python train.py --norm="layernorm" --norm_place="pre" --norm_eps=1e-05 --init="uniform" --lr_head=0.00666 --decay_fraction=0.595 --decay_shape="exp" --batch_tokens=65536 --doc_mask=true --train_tokens=530100000 --dataset="wikipedia_en"
Each number is 128 + 24 x the weight over its row's rms, rounded and kept within 0 to 255. Layers, rows and columns count from 0. Numbers have three digits each. The size before them is the row's rms in percent of the matrix's.

# up: layer 5 MLP up, 3072x768, rms 0.0315, rows 2856-2908, columns 512-639
# down: layer 5 MLP down (transposed), 3072x768, rms 0.0303, rows 2856-2907, columns 512-639
up2856 083:137164101151142141128130160171158134107117150122173153161119127096061162102155100131167156114087164112134148119146115131148083132171133133120137135131082160110151145136119102137124123166138141138138108105101075079115157083089101138125098123186107125088146104165120145132130147144131135137113128078154132139116088135132114163175149126148141115164150135137093132132169148114117157134169
down2856 080:105119112112170139140115152173101114158146115115132123132100131108115138109122085123124125166093118077159126116124121082125094134132120132128141123158130145092170145135118145108126109129124158091122139137152151136109148116137127135099110107145134163137127131133149126135123136152154149136093134112111139154131150144100105150136128161150159123255114140139123080134173083154111142138209
up2857 102:126131107144065143086112127135159119124120117111177159126082108132048138113168113118095136132119128132122142114145151138114105119140115136143125096117107142093135107134145082201134113081156135135130149144098136128083148161109132128094158124108151129130130107094145121130160118093114162195161097084197147125165127128113122145139130128114128120104153109152135156143087110135131104130158
down2857 102:114124108118148168169153137173129117130095105124151097105160133196129081150115099125135124168132125147117150145097142141125189119116129172159130138129109154122179119113134157098139154095139131105121092062110152130156126063149125098127088158151118116096103129148164125108138160151104113103171189107107155145090132109133109124092098153119134133119131118103141120126153131159114132144101
up2858 099:123130092111129132125118100145082116121155152108104143152113145158150109128148126136079123114152146122112186144125147166137137073093073127115157152136150150147121106145095113139177135150118130156131106136123113134161162117141173163112131105114021146117153142161093102142150115131133114151091151145143141099144112091099145126129129124108122095107129148178091158091103151164141123127081
down2858 091:143132138099136132135098130141103124111120141115140132120152128114146128145094119132150094099148116135107114121113112124143161130159125155126137140106156140114138143118115131121117130148086088122118125135136147154147098128147103129134118124112100110148151121121101142132118145114137129117138152098138142137078160132135148170116102175095122140120107189124143136158157148146084115162107
up2859 101:155140149161121128068100094117148126119101133143110114127138178105115128103099151152141109123137118108161143111123131137117095129129163091094124132109126075138125141105166134174131135129145142114112178137099122111183108117107153110189154108151093090175145108131075116120110183143146144106125141091148100102106166125136156115121095115134152092108147151131123134156135154119129143118150
down2859 097:118146093118136165115146108114144149152114152149139120129135108137153112129122138142129123081141119154140143116134114129143143141138135109122101137111151089118072100142146111159156116110140120115118140191110133138089133110096083161154112119119108151139105137118116094125097115105160159154106136136117142145126134130119114151118124145145137068153098179131088139123147139095103121141102
up2860 101:128134105068155133150142119129154118134130073155144137134179105126182133139189123141134097073094160104103170108111182147099109142116102138192105108104139092152132133165135121105107147144098160157153107105127100125161100116143133163140111143127120091153157168124133129123077144145081140130136138130153123119153123140145130144126108147150102086098086129139121153099090159136122123113112
down2860 103:115156137159126111127155135108108137131123138129096164144094140101119121093097111093168103148156112126178145086174171123087130111143099147100078109178152102105109167141136135147115088112096125100139108167107158130111148110131118134143150146141151099146140117148159150158130119131126142128150090128122081173089124126119121133104139161131144115117111142124116165156168133104099116109148
up2861 100:161126110136108157094108106115178128148140139143111109158130145135102164105166148126120077117108146147131119137136103106123102109147144155197160112114151080135136149137125103120141136124117133126137113115104134130137111075122131161130141146135121111136128134144118172072123155114149097120153153154157138176168113095085187124123122101181124142108122117094126133122123105084111131099120
down2861 100:148122121126138134150107103142105108153121133092144139100111108134087164087127115181128127140152118152182133140132160110122145145112125123126153115159110137127085115142152147151139164103106105122161141114132151134109145111121164120117150126142168166135064130129124143137100103112114129136101062115102131128135090115123152171105148158132144104125141133086110142128126125148137113108162
up2862 102:135108091142115158106096092137146148091148086121130106141130117153107149127157156127142115096123123107141143126148169113128187124139118131119135121114147137114192130117159135123156126113117176096088116126117056146102118095147119130124121154121077147159123127093122103117126119124099119198090116099155139139106175109126158116134185098121139103112095132120153139122147138185128143158143
down2862 101:108079104163126138131133122110108129132134136091105168104125132107142107113126076159135110169109079106144120109145132135119104121127127139123113128127122141127074167156104147120126105143134099105124180102107129091080158148135136107095141150124108127168144174105139173153119089097148158117162200140150099133125138122090119202131163174123151104107079093133180135121116096119111128100143
up2863 097:137123164116086120127174146131132134155139138087139095131104096120143108127148158138114150141126140148107164125142101136134086118098092097116117126160115160142111143132122124147116138127136141140159158136131113096141131143113149151092147147111126123141156141121130156130077127122122124109148097140152118143141121116120163150153126117096147119108118130087141091158108139120100097096134
down2863 099:164107113117113121152074131137116103109168099134154136103159111132139122112136105104106141123167081169133152139133144168137139086137185156129144111118125154124146132133191100138133123143093124170127121123099151120137118115109079153156154119135144115106118154068116118142169083132101146135144103134097163089109114121132105143117106149098127112117140105168113086115147148125104114150126
up2864 103:132158150088086148103117117115155189129119098112110114111140159123108155123101127174132108094114113092129134133132081129075180147114156123087130086146124120127174087108151126156099110116105139144164131108136135105125169133102123129189122136174150130091146110129144084084150114115171127130122134160104101098111108121129100147143103037142154138116162126106125107109119137171156130123151
down2864 101:148089134156094112111180125115139108111162090158117128105158091156149072160117152100132125165104117119143126102094148174150111129111098145149148161119125119134125116100123105114160101103129150123139113122152125159136143131143118110083137147147129175136139120087135141144121126135094150083104137111116105093116121085106129107115119115154169150163124100138126138101092126099131155151193
up2865 099:111119107104101156080144085103147089142135143127141137110158122129101142114146142127151096082153128110103113133157151092106166112124181136165123137140109115123092109145151102127111133117140126121140106084103106135087119105146151114148160130133077112143105128124093129111114105123136113161142139121146091100147109152099167114154120114139138086108154152124106167135085121084135130154119
down2865 098:150167125151084159142113133130125107160123098185099106097145134173119081078158127162097113112141118112155122078098132120138167139112117120137130160162129116105148114088182141103162135151137142152120123118074166157147179102121148116105209096088155125118149118115145131148132128143141090111157132164125131099126118133108141098144138137083127102101115134138137102115127137147137118130150
up2866 103:137107124147124152142201121161150143105138100153118195129139091161144170187128124089171172090109128131101124140136146156107130116088153128129135116134118155137147114068134172129123129143122138113135157145140136091108104148150120166150117120103106128094145137120105142105087141083098145157118127120151128133136149147131120142153139157178144143115107135110142127074124153120124138095120
down2866 096:080122155154114105137169174124115157115104165122144105134153154110118144139109133158133139101149090068149155150146051132127127101121159166128118141135098140128134107127106145126078122131183113157149111090102161166104094165122150134142139120119056106140092130150140129121130130116159167108100114091154118141105104109163131132164140116123086124111140126155151163093128116109119132097153
up2867 100:133124124132121175096154095157089103106127119134115107123119164119097149117143146098110173123168120107131138103123101132139125093139169118113129137143159101139093092132095165137168187128133161161146104107103144112066147058119198146102113133136156098143125093096127122118151090085145104136126133099114135107106149094110119129161136117079123118113138104120162114136112148106076122109129
down2867 111:091140102085094123159128155147100104096153151134141128128142112107133135125140105103125130074144121142133182123118113152143159118109085126130180134118052188155110114116140160114154126112119137190106132133090103145090113141122112174107118135117142104133135135108175122142134129133150141191112124123124157135172183138156160130137131100108139144135089115073160114122134196117117123143205
up2868 099:099091144085089146088124108135176093131142126110153130140127164103131122146136138134171165131125130110107119185121111156139098084174091144118131092122169095131120143146142122109133106162129107130133125107134095114146157151131131126139135117101124179131112141112143130112126139126119079118108116130114127139128102156109172118170108137092148123145133130144133126109112094140140119090132
down2868 102:147154105100128131126119131092179115128180048127162125117128158141132149099190120079149162130120108144159119144143125105086135147118125131136171113081122062113122127122159109094134138142179175130138149128139127129157118131150115099078116108168183147143158142158100102112118110140126111099126124103150150103102088128096090142122116150158109140143136077134164132094120117136163145130162
up2869 098:126134103161083140098153158126101108147146159165126152120133111090076104135123122158141130103115165157114136110125138127061131094136102139111162158157131123160117100122104137121134092148137130142108148108126127127106125162096119102108131132151143139108140132154115096125160112128145120152102127171160077138143135119120114131152132101096143186143148138140111162165124179168095149124151
down2869 109:163114155143126094147106170143125133155111116135129122119136147124106123098102162155194133127115136128109125121112120095136115143135141159120164127101178137105132168133137112133146129132142090118119125185099135119142192131161164157109107123133100098132119137137167128132103143148090129158135136141152116130148092125125095105135115155127112129064147145092121121143136101174067128117163
up2870 096:088122133141113109121118115126127095100151114104159133163153111150123112144096170156107056117144107127096125155151128126112149148169098147129094107153136121121167079140159112106142116086141152141124104098115136117088159092146174133163131157154115150102136126110131103093124161135117119123122124106109118103157095138146087077136137112132130109110151148156144157137107125124118099140122
down2870 095:103103143163138126144134137120160125178151167125104111090100147111142144164144146127109140120106166099117120119124115117136119153090128115141159121142162127134141156126161147108130090134097125094146102089134177116158144133075137094112123103094131103190110163161121144133169107112160107143089139160138146118139159152112156133094105110086119131140117103139119130128134129111128116148155
up2871 104:118126149124106132143075113101083094067118116107148093138088112110131118149126125148119117102173104183154141157151128161113132129145131123127121081083087100097123124158122129156116092142167170174154154100134126164136123186121148128098110130110136101103130144139099116124105141150175134133065154107140110123132103127150145150156115107139093144064161140161130121140116159126114096129124
down2871 101:131164097125138134155145100128120172163119133129185127105131155100147179112110118129105060152111142117126147070103134138119141111113085103170088111148137144151100142173137154135148098176079153132154111119122127117139137150100121105159102121110133140148128161132100142104116128119141146156158093128092118155143153174137071143158115133086166113124103113171136161100135100094128118159131
up2872 097:153095137144074121108143121112149080151125154125138146127100100082138115162123107083172161143183118175116119157154121142131113128139142135110137123130125128152118137104138130127101119151188122109134131164143144159127071144078132144156132141179109104112120163105137115101111128122089162141130143131122114117147144103129094101138124114115136167132147134118134069193118150094147145112137
down2872 099:117121073141112147098129102126080095140146086142091178099120119115101106135172073167146128131128123116158117091145123122133136119130190159117160158145145099179122116120096097155128129123110120113107136106147141116089118153152104124136151122131121096121123124171111118131145121129172117115099107168125140174190095096121135150118121105144122115151147117166157113137129122157109131148148
up2873 097:132106143124129135172164108114116139107148112121113087123103106134162122143124151091127133091147142103142128120135123154112137122117147150124141121150148100123123109131116154135119115166126167129122120165085154154118116140120123140146108135130165118116132141069100133124126117126162123114128123124139106135128116137147171156120083098073122137117121171139113138158124185120080083137142
down2873 100:163200121094145107126102101156114123159092122127077106156112112139065134139127118124116148162128126174095131094111107120112132124138136126160122141124109144118117135150114128106150138127115123132128138111123152112127141109140113164121157096128111164156144146157139061074143172157123170128150142140133149153158132151127104141055124103110149152124124107145137156125124141116162152138134
up2874 098:158140113135100130145123109110126127164132127130083162091143128134164115183121112153121114120108098157131138100145118128127174104143126116101157140083157089151121096094094126109119095120129143155120109130131130139086133108080118177129174102123117128122107119142138127157153135119139156086132124142145146095112154125129099139151127116108171099099117139156126162119111155168143166084077
down2874 094:159122128102139085130101191097142142124130102150157161103118163138130125117107160133130132133128121151154126128080148159116088144119141117128100122147132180105111138119164111134113137108139113119126144148098130157127073152132088142143152118117103107135116122143075185137157144152124166169098091111129156138153092127163119156068139151123125098144087094146124126147146089126172091133028
up2875 102:129116168128125152153133138173136141135100100122128120135139118160100116146130147080163117122107154124080093131146102132126173105111090107066137132119111097135140151132119113079101177142135113177118119142142140085137105158076154156141167145124116159142134122110132137168167109110142149143143086155154152085126153101122106145128105107146135077092142151131092128153096139086115084121147
down2875 104:127106097113142115083157127120172122156109140100136089114175125166136111134118123136119136136111143096122104085094122103103127096137125148123110155110131134148111158115126146149126141161145160089079166080142158125168094098126117086115091138099146147133100130084121142150127100155142122149127122110103166167099125110127124126110133178126121119135155150111148168121151135160078147149145
up2876 102:121137156147123141100118167145164152083168095129161124121115118068125126130108179102117162136163138170097186121159093157116091106137131126140110138108151126121160146119082158096143100163154138144130133102139102121120079073130132091134123110125106139120162110122098116126166129098122127152100118169091145120154139137112165116156141146094143133108094137086154121140173103099104076114118
down2876 106:160145073128186147088143117098105132147120144112075107143109109129145069167150131139149160111116152125129135137115125124132180140121134153107140088114154091119146085190108077117160138106121130146109106160127118121127173113107114167153144153090136131106103124112152116151135153145098137147124093095132114144153117119152133094086081125100105110119157102137161127114113146126163126134181
up2877 103:115154139088098135101078112120154121142102124134135150144074086166109158117086172165117136099147143131099131101141120120128148147132135166097136163151150095110145120104140084153206137146131124132116131170139147144150131172090178129149112133116115143125100094059094203090142150113113108099058104133106104116156122125174140132166145128086113153126103110144164138141153151137097158121132
down2877 105:092143108142163106120110108141111130134146166140141108151163143139140120133135117169130109131113095098084158096121147122110174107109128149142098131142093131134114109127138111111129145133150133158081145105112132100146140095162139126107157134095132087140132123155106059143106150115108165160122125098113100136147130081085144120139126130116140129161177110135140160162156094179129151174146
up2878 100:132123120137134141141098126128139116176142095162087144139135104112097152154155149118141139085152133089102155131145182181119102127131107135142127145117156075131114172129118123097106140144176132152114137166130160131128120129129122102140134111150137116154120115146094181088122133088177130127112090123133109114126126120134096136132156088138124149117100096135159112131138128146155154101113
down2878 099:118164119120161155157128120148152127079131183140170105152105105140177104171137101118144180120157115129163090107095136107174157127120151123165113140120158149111098108129100118155128129174112180119100150110095102153107118134163136134153146122117136118114097128114140143136084117137167153139117153125141168180084104134168170127098120180092082132131128148128084111093135102170140162113143
up2879 100:161131084107136145111155152127141159153157140120151139121133090091120168093135155124149131101098132103103143176129093117104114128114138104121107168119121159092101112093130137154147082146079170130148101127115176142116131092178105138124152150171120141093137150135089111126156153128096126142136149141114136108132081145176136101143157101096137108105136150098149113135138137155113133154142
down2879 107:143103159137175076161074139174118121185131087106156096124144127141122112126160134073087058143139125170105135104125156120136138103133126119129108125157117157162145164093127148072109164152164141106160163154170183149129090113179143113076118127123077111158129110119146116111117112161139151100107120124156109162130112150134101131122139079174154161118126153127118150126157176135111109135126
up2880 103:165074075171119137144130113127130104136150123134120090108165147177111139171173138117139156119131128124106160144110089114125125121108122160080096109143094122091173158061142127088109108150144145090155154138095100083150144165128136157127104158103140102124125162131133137092150133138160076126167164127195145096096137120145143133151167107131106153114141121101114089140129142184094180118141
down2880 103:165125144089104172099088145133108105151126093126113134133087151128143119133154132131130114156126113135152119131154129164123125138107167108144122141170108116120126126153141142157146093116103117148179119093167161120140157155116110095184137124154128110177131134135147160187110128076109174160166102123109146145161153146118086114119100067130074135137082112120134133099133123113103053120094
up2881 092:106132134117105146110100157126100152097130105191110145143113142109092183131132127143162134099140156122131141149136117131122118125142082125106163124124107100145147128130144114145117097158118121136146135122105088098143153095097101129138121159156125108109148125106106081136157200101159116168134115142174080107113126133101150104157122132099161172139110150158094132162125130111147066102124
down2881 095:100116158136169134126068135124116108127108145149145125132126147147132084126148138164097139178171141105155118116148145103167132128115142123146095098169094119159112078095075143126132117162095111117115119165153150130125145122140144101109153108127148138123121108138144082138128114188147154202131138089082146158148151121121101172133134131118151113183139123132130089161128063189119163147226
up2882 099:121129121107138139148126140140142136159135101128117107138111134111115142143141121125080100113121160130083161088141147140106146147119103100134159146106118120142114117105163146148139185171168151144171110128107128072147155111106127144142102125126130118156138159150074089112113160136134091138153099118147153126109128134102139094148160118116154143120134130134161102111111168117116118129168
down2882 101:179146105099101137113140167122158140142123148130122094136098098099151154147164135075134147162113157140115143111106122085159107093144125168110167117120115141085155100131095145088094131132104108136146122121113120161114048149151124166119094116158111124145136137124116119140155082121106145094085087123139141142117122124139134192150137105098139138138102134103098158132113113101127115125090
up2883 101:137117131071135171144095084122131104144139096134135096129140137140133147091198129094163157115106118150150127117133129136130067121161078147103187167093122117125127146103122112109148167168161150152129111076098110132145123127092141085119153102151128136097120166125128090125150147083139096106145136138109167099147144133108102104168162123090130088131133122157125169179155170124086089136136
down2883 102:115130113102133139099149136102167109127140154162153114139095133108196122068133143073122124112138124071121130165147112128118105158120128099151140136122113142098151085140154131126046095124158121121088158161154103103137092112132141172118124126193125131094149153076135112155093135141118080152104123106130134131132152139125136094103143140121136126147117147137092098163093157152101137186167
up2884 093:133131101098120120123087100065116112113188105099125184152155129146132138101098154118158117134122135095100110090136131112144177147156119116131138138079147102109112109090125140168148138142139155119129177157124112109097078129119072126118123127103097119131097094123142113128138123113091090123143157142116086135107169127131112141150160089124143111152135112130135119100102114096096159146108
down2884 089:147155141151122129136095154130139137093110134183155155131125154115130125108154122140133135135139143158129153144113139102137070137146106164130174100150105157155156133133090138129070136126164100109136128087130122138156104114128152133097121130163146105066144149144053123090107144126130123119173123135120145106144097190112172153105172182096174177113101119087144145115163150123127101109094
up2885 098:135142093103149161094158098149080116137140140150143105166090150083095127153147117121133092127187157089159153131118119117127148105168124140166159112128107176099128126130127136142119159139133096138106119155113098137111155094140144144099119091129164135087097136134106097137063136107105143127098157119118139085094157116152124106143112166092113155129156194120097097121118096108103109094147
down2885 101:123111073091141142129120146147162153153127100114131106117134121152110100120112138148086119120145078175158166171095114159082119094127113129074090110095181109124121124110094100135143097132118100146142148149147108117105106110113119134154104117160116138158103121124165151090139123147175112144156094161144051163196162120114142123149130130103108101117126156139182123093159125123124146095137
up2886 101:130118107135116111154152116192146133115115131167076117159130133106122161091116158104090158120115137124124129103112105131090130122168111157144112109151095106110114135077141121123157134135096149155079118086108095125115088126087131138170132124073121157130119162094135096103156155127131127147136160114139112126187086113198131122142160151098080130106136163092158140123110150113110140109161
down2886 101:140091156132143138173167113079154150126137138118140132094149098134155134131109125130090131172136123127151090120135124075138174152095106094149119178136143159133112151128123131138154134117134087088090110106140150153138107106155129119143140162113098116116117125168114154153126093147145137140165106130138167139103086098131152161098082124142094114169144134135130141125149127119135144147158
up2887 105:143122121137116138112154120101112131124151135105075084124134131124140119082130143116085167100167151099131141150154130123133138087105141164095130118106141144119137154134150098155133153189145106142102149131143085187159112127119121135117104127144074118116148124131111189151129108080130120097126117156117141137130149108121113150134103171107064099084145166118167087112095134125097110133100
down2887 098:107149097181102124185118097123120129102126133135162086087095125141108119110115139162121098112135115126131098124151110092128159172126118108160115121141124117114094140132141144125168176115151126111118109120105150077140099169128132149150167153155148140134111104122115134169115083129128137150098129140131112117102099155091112112083156163131124138171116160105142166154105141100103141111115
up2888 105:111194153116105137143121141126133151105110095152097143147126137160090152131189166117107110126152117155154096107128122113129159089176136142166146125096125121142116128152113073117093165124157135191145144142101111103115144089108154129098157121120127154154147143108141128158124104083118121142163166099159139128085094142114100088147116090132131165113094116109107130128111119095162089119114
down2888 102:161123132090113122142089106135149129098143117134132110122167117116184124122130117103124108118134112161078135151117145119099123087167155107193118149130091131091141177126138141110094119144073097131091132065107152106097096152141138067074117105101117152126155158142110118141122113150098153133120126109121126109102114104139135114155110139129136152096109151143159126095154159173141132159114
up2889 101:109143112105124118162138136120137141138164143156111129111110134138127083109131143101171098135142148070122122103142121131081125106165115151115151165092138127119084157164111139122118102158109151146098106148113136097099101096127124114113124175112099087127141126139145114139110103109094100141124139151122118121152129100171124156129182123104139147116069127165153126099071123143160107089141
down2889 100:111090110114137122123120154175143133112112115133142178141106182107145156109148104124134119101085146138158175102098094140152123152090162091127164101131112124096086151117137104156104161143120162136120142122132138109102151141118154111129143112163104158129113141126140139132148127155090122099139147134132101167129120126150149103142098136160115157113149148125090136111119148120135116145157
up2890 101:155125099143134095115100151127138125111105117135128115147122149131119118158140133105138106105103128122127149139141160113142099143132099137105129135076152138137149119150146148117138077171112152146147087117134143117084161144122147144123116170121175095112151102129119135123115116178101127139133120126120156149156122100148184168156161119116125126086151145139104089114129118094170126132135
down2890 108:157144134143130105085138093166104166101131116129152164118119134127094170123104064110152127112123115130110188107152206115134139169133175144109128132141132126120139120102152123145131130131134114151137145132102107130124139111168119132103123114155121165123137091147080127101093166121178095110127081124155179148140115111095127133098171132135146150099151141104127102148141131110176092110134
up2891 099:138104114138130108132129151131176123175076130106147107129131123122101132127141145117134110122134111110129117130110118151113144082106107155136130148112114136148136123122125127125118122141142106128118136093123126127123103130152146092098109114150135108137116125133113135105135118126102132154131121175165122144141128129094125131126207100088147123124117108095145145084117137114117127092154
down2891 101:109119121172141139157151159151177072153146123135116174092104152193120126197101140143117147109107138102166112101130132125154154184106121101112124102134139139114164086131180153094131111115126131113125110142131125084152124185140112113158134119134141181192118062120108125123150097129148148117116113121090123126117114139118129166119109134132118056089131078125142106166171108125123132139193
up2892 104:145141098168120157131141108129139147113140156171181128142134102170143134126138153120119152138131123131137115109127150141127121112117094161107081113129140161154155096086117143126110142143113128175146126135104117067128110125146115154111143110171145121112125090081158139079159119110129148167105114125166102085130096107123120129130178129105102099127129086135115151108069143113105104113188
down2892 098:020119098111114146130166173106093098136112148111148124131133098100096148142155081122140137111141135097101147131127090121131157108170156109119166136126122142083153088138126143166116121099137111117119088126128124122111139136140071210126113121151118146143143129157090117122148146129119123130109117146172099126114133138157135151161121088147129124175158159127164141127128160145130120148133
up2893 105:132133123123114101146111116132122080120120126142100153116110118190098106138135139117130136140146094131160129124153142131150151136104131144093118104142131096111128086140117150124132122156143159173112134123118110136131103142091141152108095140135149128111143137144124128121064118138113119159086119134137127146115176111129120085098101143125122139116129128116111142147110132092135096107129
down2893 096:145114102143163098144080146127128105146098120137116122115102132145141113141114126150115087143136102158129099108111077191151127136113120094122115105110152123141091151161116125174112144120142138141104107082113110119132166137122141109136143128156142122108112160125115147144134105133159158153093127150115104138133147111096183120134138085172147128162152114148130116123125105124162101108011
up2894 102:137140101120131165164175131154117090155151134128113116126087143128147162128096115114130124102178153112094167083169140126121095070119086188109152142099101148123157137138132144133141182131153128143116125133128071167156104096094135155137078115107107141137136129096101161137153121135138118136112163119102082114052103123082092129155151170131141087141127166119140136114141127116147075107133
down2894 097:158121110163091129119089131142137109126156117168132126152124131117133146136129124124152161125113104111126100119070155193123120110110136073097153094138152128146070130104111110097121171133110137068132107131112126123063129112119108073159142130178171110135116107133126115116108127131144128131145099138146115122167129132100164123134159092111094149153095093160119147111148136102141161106090
up2895 103:148188129150082152098147156126105144141128130129143098137114166111138158173103149098139112124139157116129197114104153159126090094115101107097159162127130084082130102165154135106126121091113143115180137132112114134160082133120103147101085133110157124138161086142120154124151123140140092117100103132128125139145107144165099113155129099125154080120119109162187097171106136135113135114154
down2895 098:099099146110160129123124110095131071104129103105148100148162108182109097138122130110122148115139124144149077114094138178139170150152144140131088177109156117120169082158145119150129087119141166115135145137101157158153153094130141146134129122138071117118091139086102156113179144152084096131121138121094081159120126157149138101149098099100142112121137134134084148137130115128103094159125
up2896 086:106121119111118147139109130127129175157153105124112153136158110165107136144115133110164144129109135136146167136104132112117150137132152131163136108149134073135118096141115089111114153136109127144182112139123117079121134123141089103149120090129140131105136093143107129106088151116155129112128186116112114144183119137135143123122136116119110117148144109103164191100121125153163121133099
down2896 096:135116081148163149138154112113103089147118146116122101107134145114134129133133186141107116083127121135121137122156129134157131144119106149115106101139111151127104138108102143152140103175160170131089124110128170155148092104128170112132109151129137121114125163102152145138153153111131168143086105154176135125120137112181121115163120115148137121101137175144133050145142138141113132138128
up2897 097:127118111161131134078092114139122138142154159095126190175111116119116144132134148105137105114099125113119124140163150168105113128099110129119105114109118122117112064127142056132149133125104156135150088065120112114122100083079134084133143119110157123138144089130083098115149143128125106142085137119143097166140148104116143140142135109128080123139135121177120143105060176110165157125135
down2897 097:102140161134142136103139099152123149103139118122117106138109137127103101150150117197118151114097131149151141169112127162125077128104180083103093089140133114112119114151103100151159131125177172113133140160122156112115127111114119127106136148146103074109130095119118111184133126116129125129159142120144120128103138164057073127130111171132112102168067077171109128101131120066137144118184
up2898 095:166146147109100101144129119147138135133099140132099074124116140181106131116130143155121137145144199147102137147158091084160142112137103140180159097163110111161156120125147109129155102154158103126146134125116143155157157113122170158163117119140095091123136184173112123095117133132115134141115115146143130118123121114150165120127148119153121114126072141124107152158125148112137130130117
down2898 096:138176164159138156166117120140127114127122136131104138111102128079143130140120099182147135143171113118122165099096148134121126135127128135043087113129134165118127141107120143127098135145119104161121146112091135143139172073143119068124130140160142152174109118110132151136134146119153163130118145091077188108162145112131121168137134086150163085125128095137140111160121101157122111133200
up2899 096:108130171123108151096160115156126110137116122164139099121113130096162165147143113099158106115110142136084098144162118136140143099106145113086159101117125131106119164185148143124160171133090147141091149133111097105123154113126183125149172134133163152079110111143106151110125149106148102151136143127151140167115144126162113117110121147105104121119130104158137143127126141125128138170115
down2899 101:161104126121142076132153165132143101144157159129145126112135118110109146128133116067176101100119124134162109102104158121146118104120162139179136148189154060129101115104127137126161145114140070078138137100147135136148096142122124133141137149075157127111125131117116143136078139122131120113111141184131102108123135116091126141149171138137114157117142207092090130113108124145107117114202
up2900 104:104124127193124148076134119137140165151133130131132141155149143126142147131143130133098141113130098128159134129128109126147186122156117172172126169152085146125154121082147132149122170159155172121124134064091125128147154187092143163117151110150128119136124143105142135149131140124120150188114073136113110124113109073110141149144140134158138155157132141122109142184111143135098127123140
down2900 100:106117109131152147141124152126172173131165123169134113162110129106108140138117165160099086114130129112125120124145132174157135126123111123152124171096109095155109131147147139147096164100099108172089128119129115135120113101126130160151151079117157169111114151142135151116142122137135129167153172112155134095138138158140132100135137120140105115133112176111128150129133158136166149122079
up2901 087:136143123152108146128078137136143150135077097116154128082117166163134137107159152109125138123106164122133148127125088102141170099098146118103121153117125121130141103121125157084072161132151150134135150085113124114153106131090110111121137135122166102172134101155120180119152082127114102122158092126143123126176138096122133078121118111125133124126114130148130136140111161103130148136072
down2901 081:120141122119137145145138119116116126155158123148125142154165121121109126132142131119131124133094099140114129115123085137139074146117114094149147084114150151097088147138122151115180124125150137110127125166156171116165139087143137140108132087146102146118133127102160060100117163164171150155096131130117153118112158142133138149134121130133149135182163123107101123155126116160109174113082
up2902 106:095182100114140139111130108112175142173114135101120118133148098075109180119120144118114154106104130165097134121137129152116167110136126142136104107197141117142127123141118177044129128148135130114103129127123133136067108101129110101111117161123149151127123139096135073123095113115118105114143074118144108156145135128119143157138170178131086104112117176146175121100168172115151161133151
down2902 105:178121148114139114156132092132111155097099157120200127128124121122139132104134156126092163134157122160114128123132117145160136135130135074093113160103115106131120170105118137124103093122103123131151108090147104128148135149101113157101161088123143129107118177114123157169121132117078074088107104103113107156146151115134123149130150111144109135097120174160101154116091138132162143140126
up2903 103:113140113083134131136142128099121138103133097120120124112105134111120149170118130142147137113147132120129164116111136166130083097142076071143086122124116137113156106146137124106125139109151172154154149149093131162112189103114082130090129126116120117138149114143144106118109131126083098132134085120142130121120089135141137158139122131095154105119155135135124177156161142090103109183163
down2903 104:121139121094152070123120127138101163131156096168132128143177120127143153121181129158119168112115133166138119123131108112156128125135154177104083171114094163097102147117144122143134158105151126155079168096130130150151149134154140129134140125146145123150123145108128145141137123171101104131157153114163125129128119175127180175140081162141091126116148116176152114113124122144133122116118
up2904 101:122156101138098111111140126132156102140120132135125110155188118170049138101152144124160132130108149111136151086157130119129102126126110115118131125108159124113110144141193141138132170151135150148132144120099104106127141118110107164158132116120132114139136090106114126102135123107131119117104115148129107102131135125129089124135134118103142144113134164105102124157101137143110142109098
down2904 099:143129168082108132127092093104138116096153123162120103161139126091098133148131131106081102072148117149131108135095164159108122138129132135098131157118136139115136086123102079112143141142118122130180133123161112161114112149130134149119136123137123116104139132125099122096151125110102142107142095124164102122140083170154153103120127147142150088138126108118106188114110097114115096109173
up2905 098:131169172073117129129116135176176112106144105114158121137107075074164122139118120147099102141140164146080159096140104169129138107131151160102184137136101158109128148155090143190140171142109144174137132167093132124126159123124145130139130136140115125104160112127111138150120182094129142124167099118155156095149179145144116134134144103105106163109109070132122115148090115107119159120126
down2905 097:143099136123136111136153138110155125097126166146110151103107119174093169111157108192141137147116097131130198133132188119098122164148121151068081114142146129153104135109102154077088157156110132104135120109124072085144113165140112121122142175105121100153115107089137162150118105098121106129161114155117132123089123112092164143127151144144151146150123117081095145115103174114128120135073
up2906 084:135148085146103124108090167149162134148122100154125160136128125170131143133156122126163102126151135102129114133131133135127119124126110139124110146142117086115146082140088110132152179099093151121144192173105109074105137100115132126134139145117143127145123118138121124114093113142118097142112126128098087149122130131128126143162148117118116142121115114134118117113118130145160153147106
down2906 091:147129106111179149142135106150142091134101169115125112135140135107122119147123121108125148080153137146106128123130156177142167145121083136131141163133124113112126149109144125132134156151202150084104093142153143155159099116125106157113122157121143145105150103095116145114161112135135113106130096179152136116113117104127121112157122128194123084127141189119103127119140146128096159155120
up2907 100:147169128135133128151129140159134142121147148144127116128090129155130109133128125140112101098145159119167147123120126142086145117095189147215128138135144139073159124071125084116110133131132071149158123139130138158102126125129144157140157151089091118140136174125156142122125084121125085096147127142153158107117141109150129110128153126128137091105145083147144107130129168181152141096171
down2907 096:114085159177114108170128128084131122208139115172164069131097101136155095136120155160147152124138141165130101140100121143133159150119167143097103125146151126125134135139098116068151126158128155132159143186155159142139144128138133115143110150121125129131145089112136114085108124108121144117148155148058111136128172146166142129105102161120135103139107134132098147143086125094124132129144
up2908 103:136130139107130155105122141102132116158126120073147155145120132107118139095175137143125094101134152128128118117147115107108151088144133147111147109091095137108109118135134172148148095123114157136147173122135119109141126091125122147099156113128130094139137130115118075126128140105090121138109084131151112114112126138152148146133106142158153138123114096119146154111121136140147112140153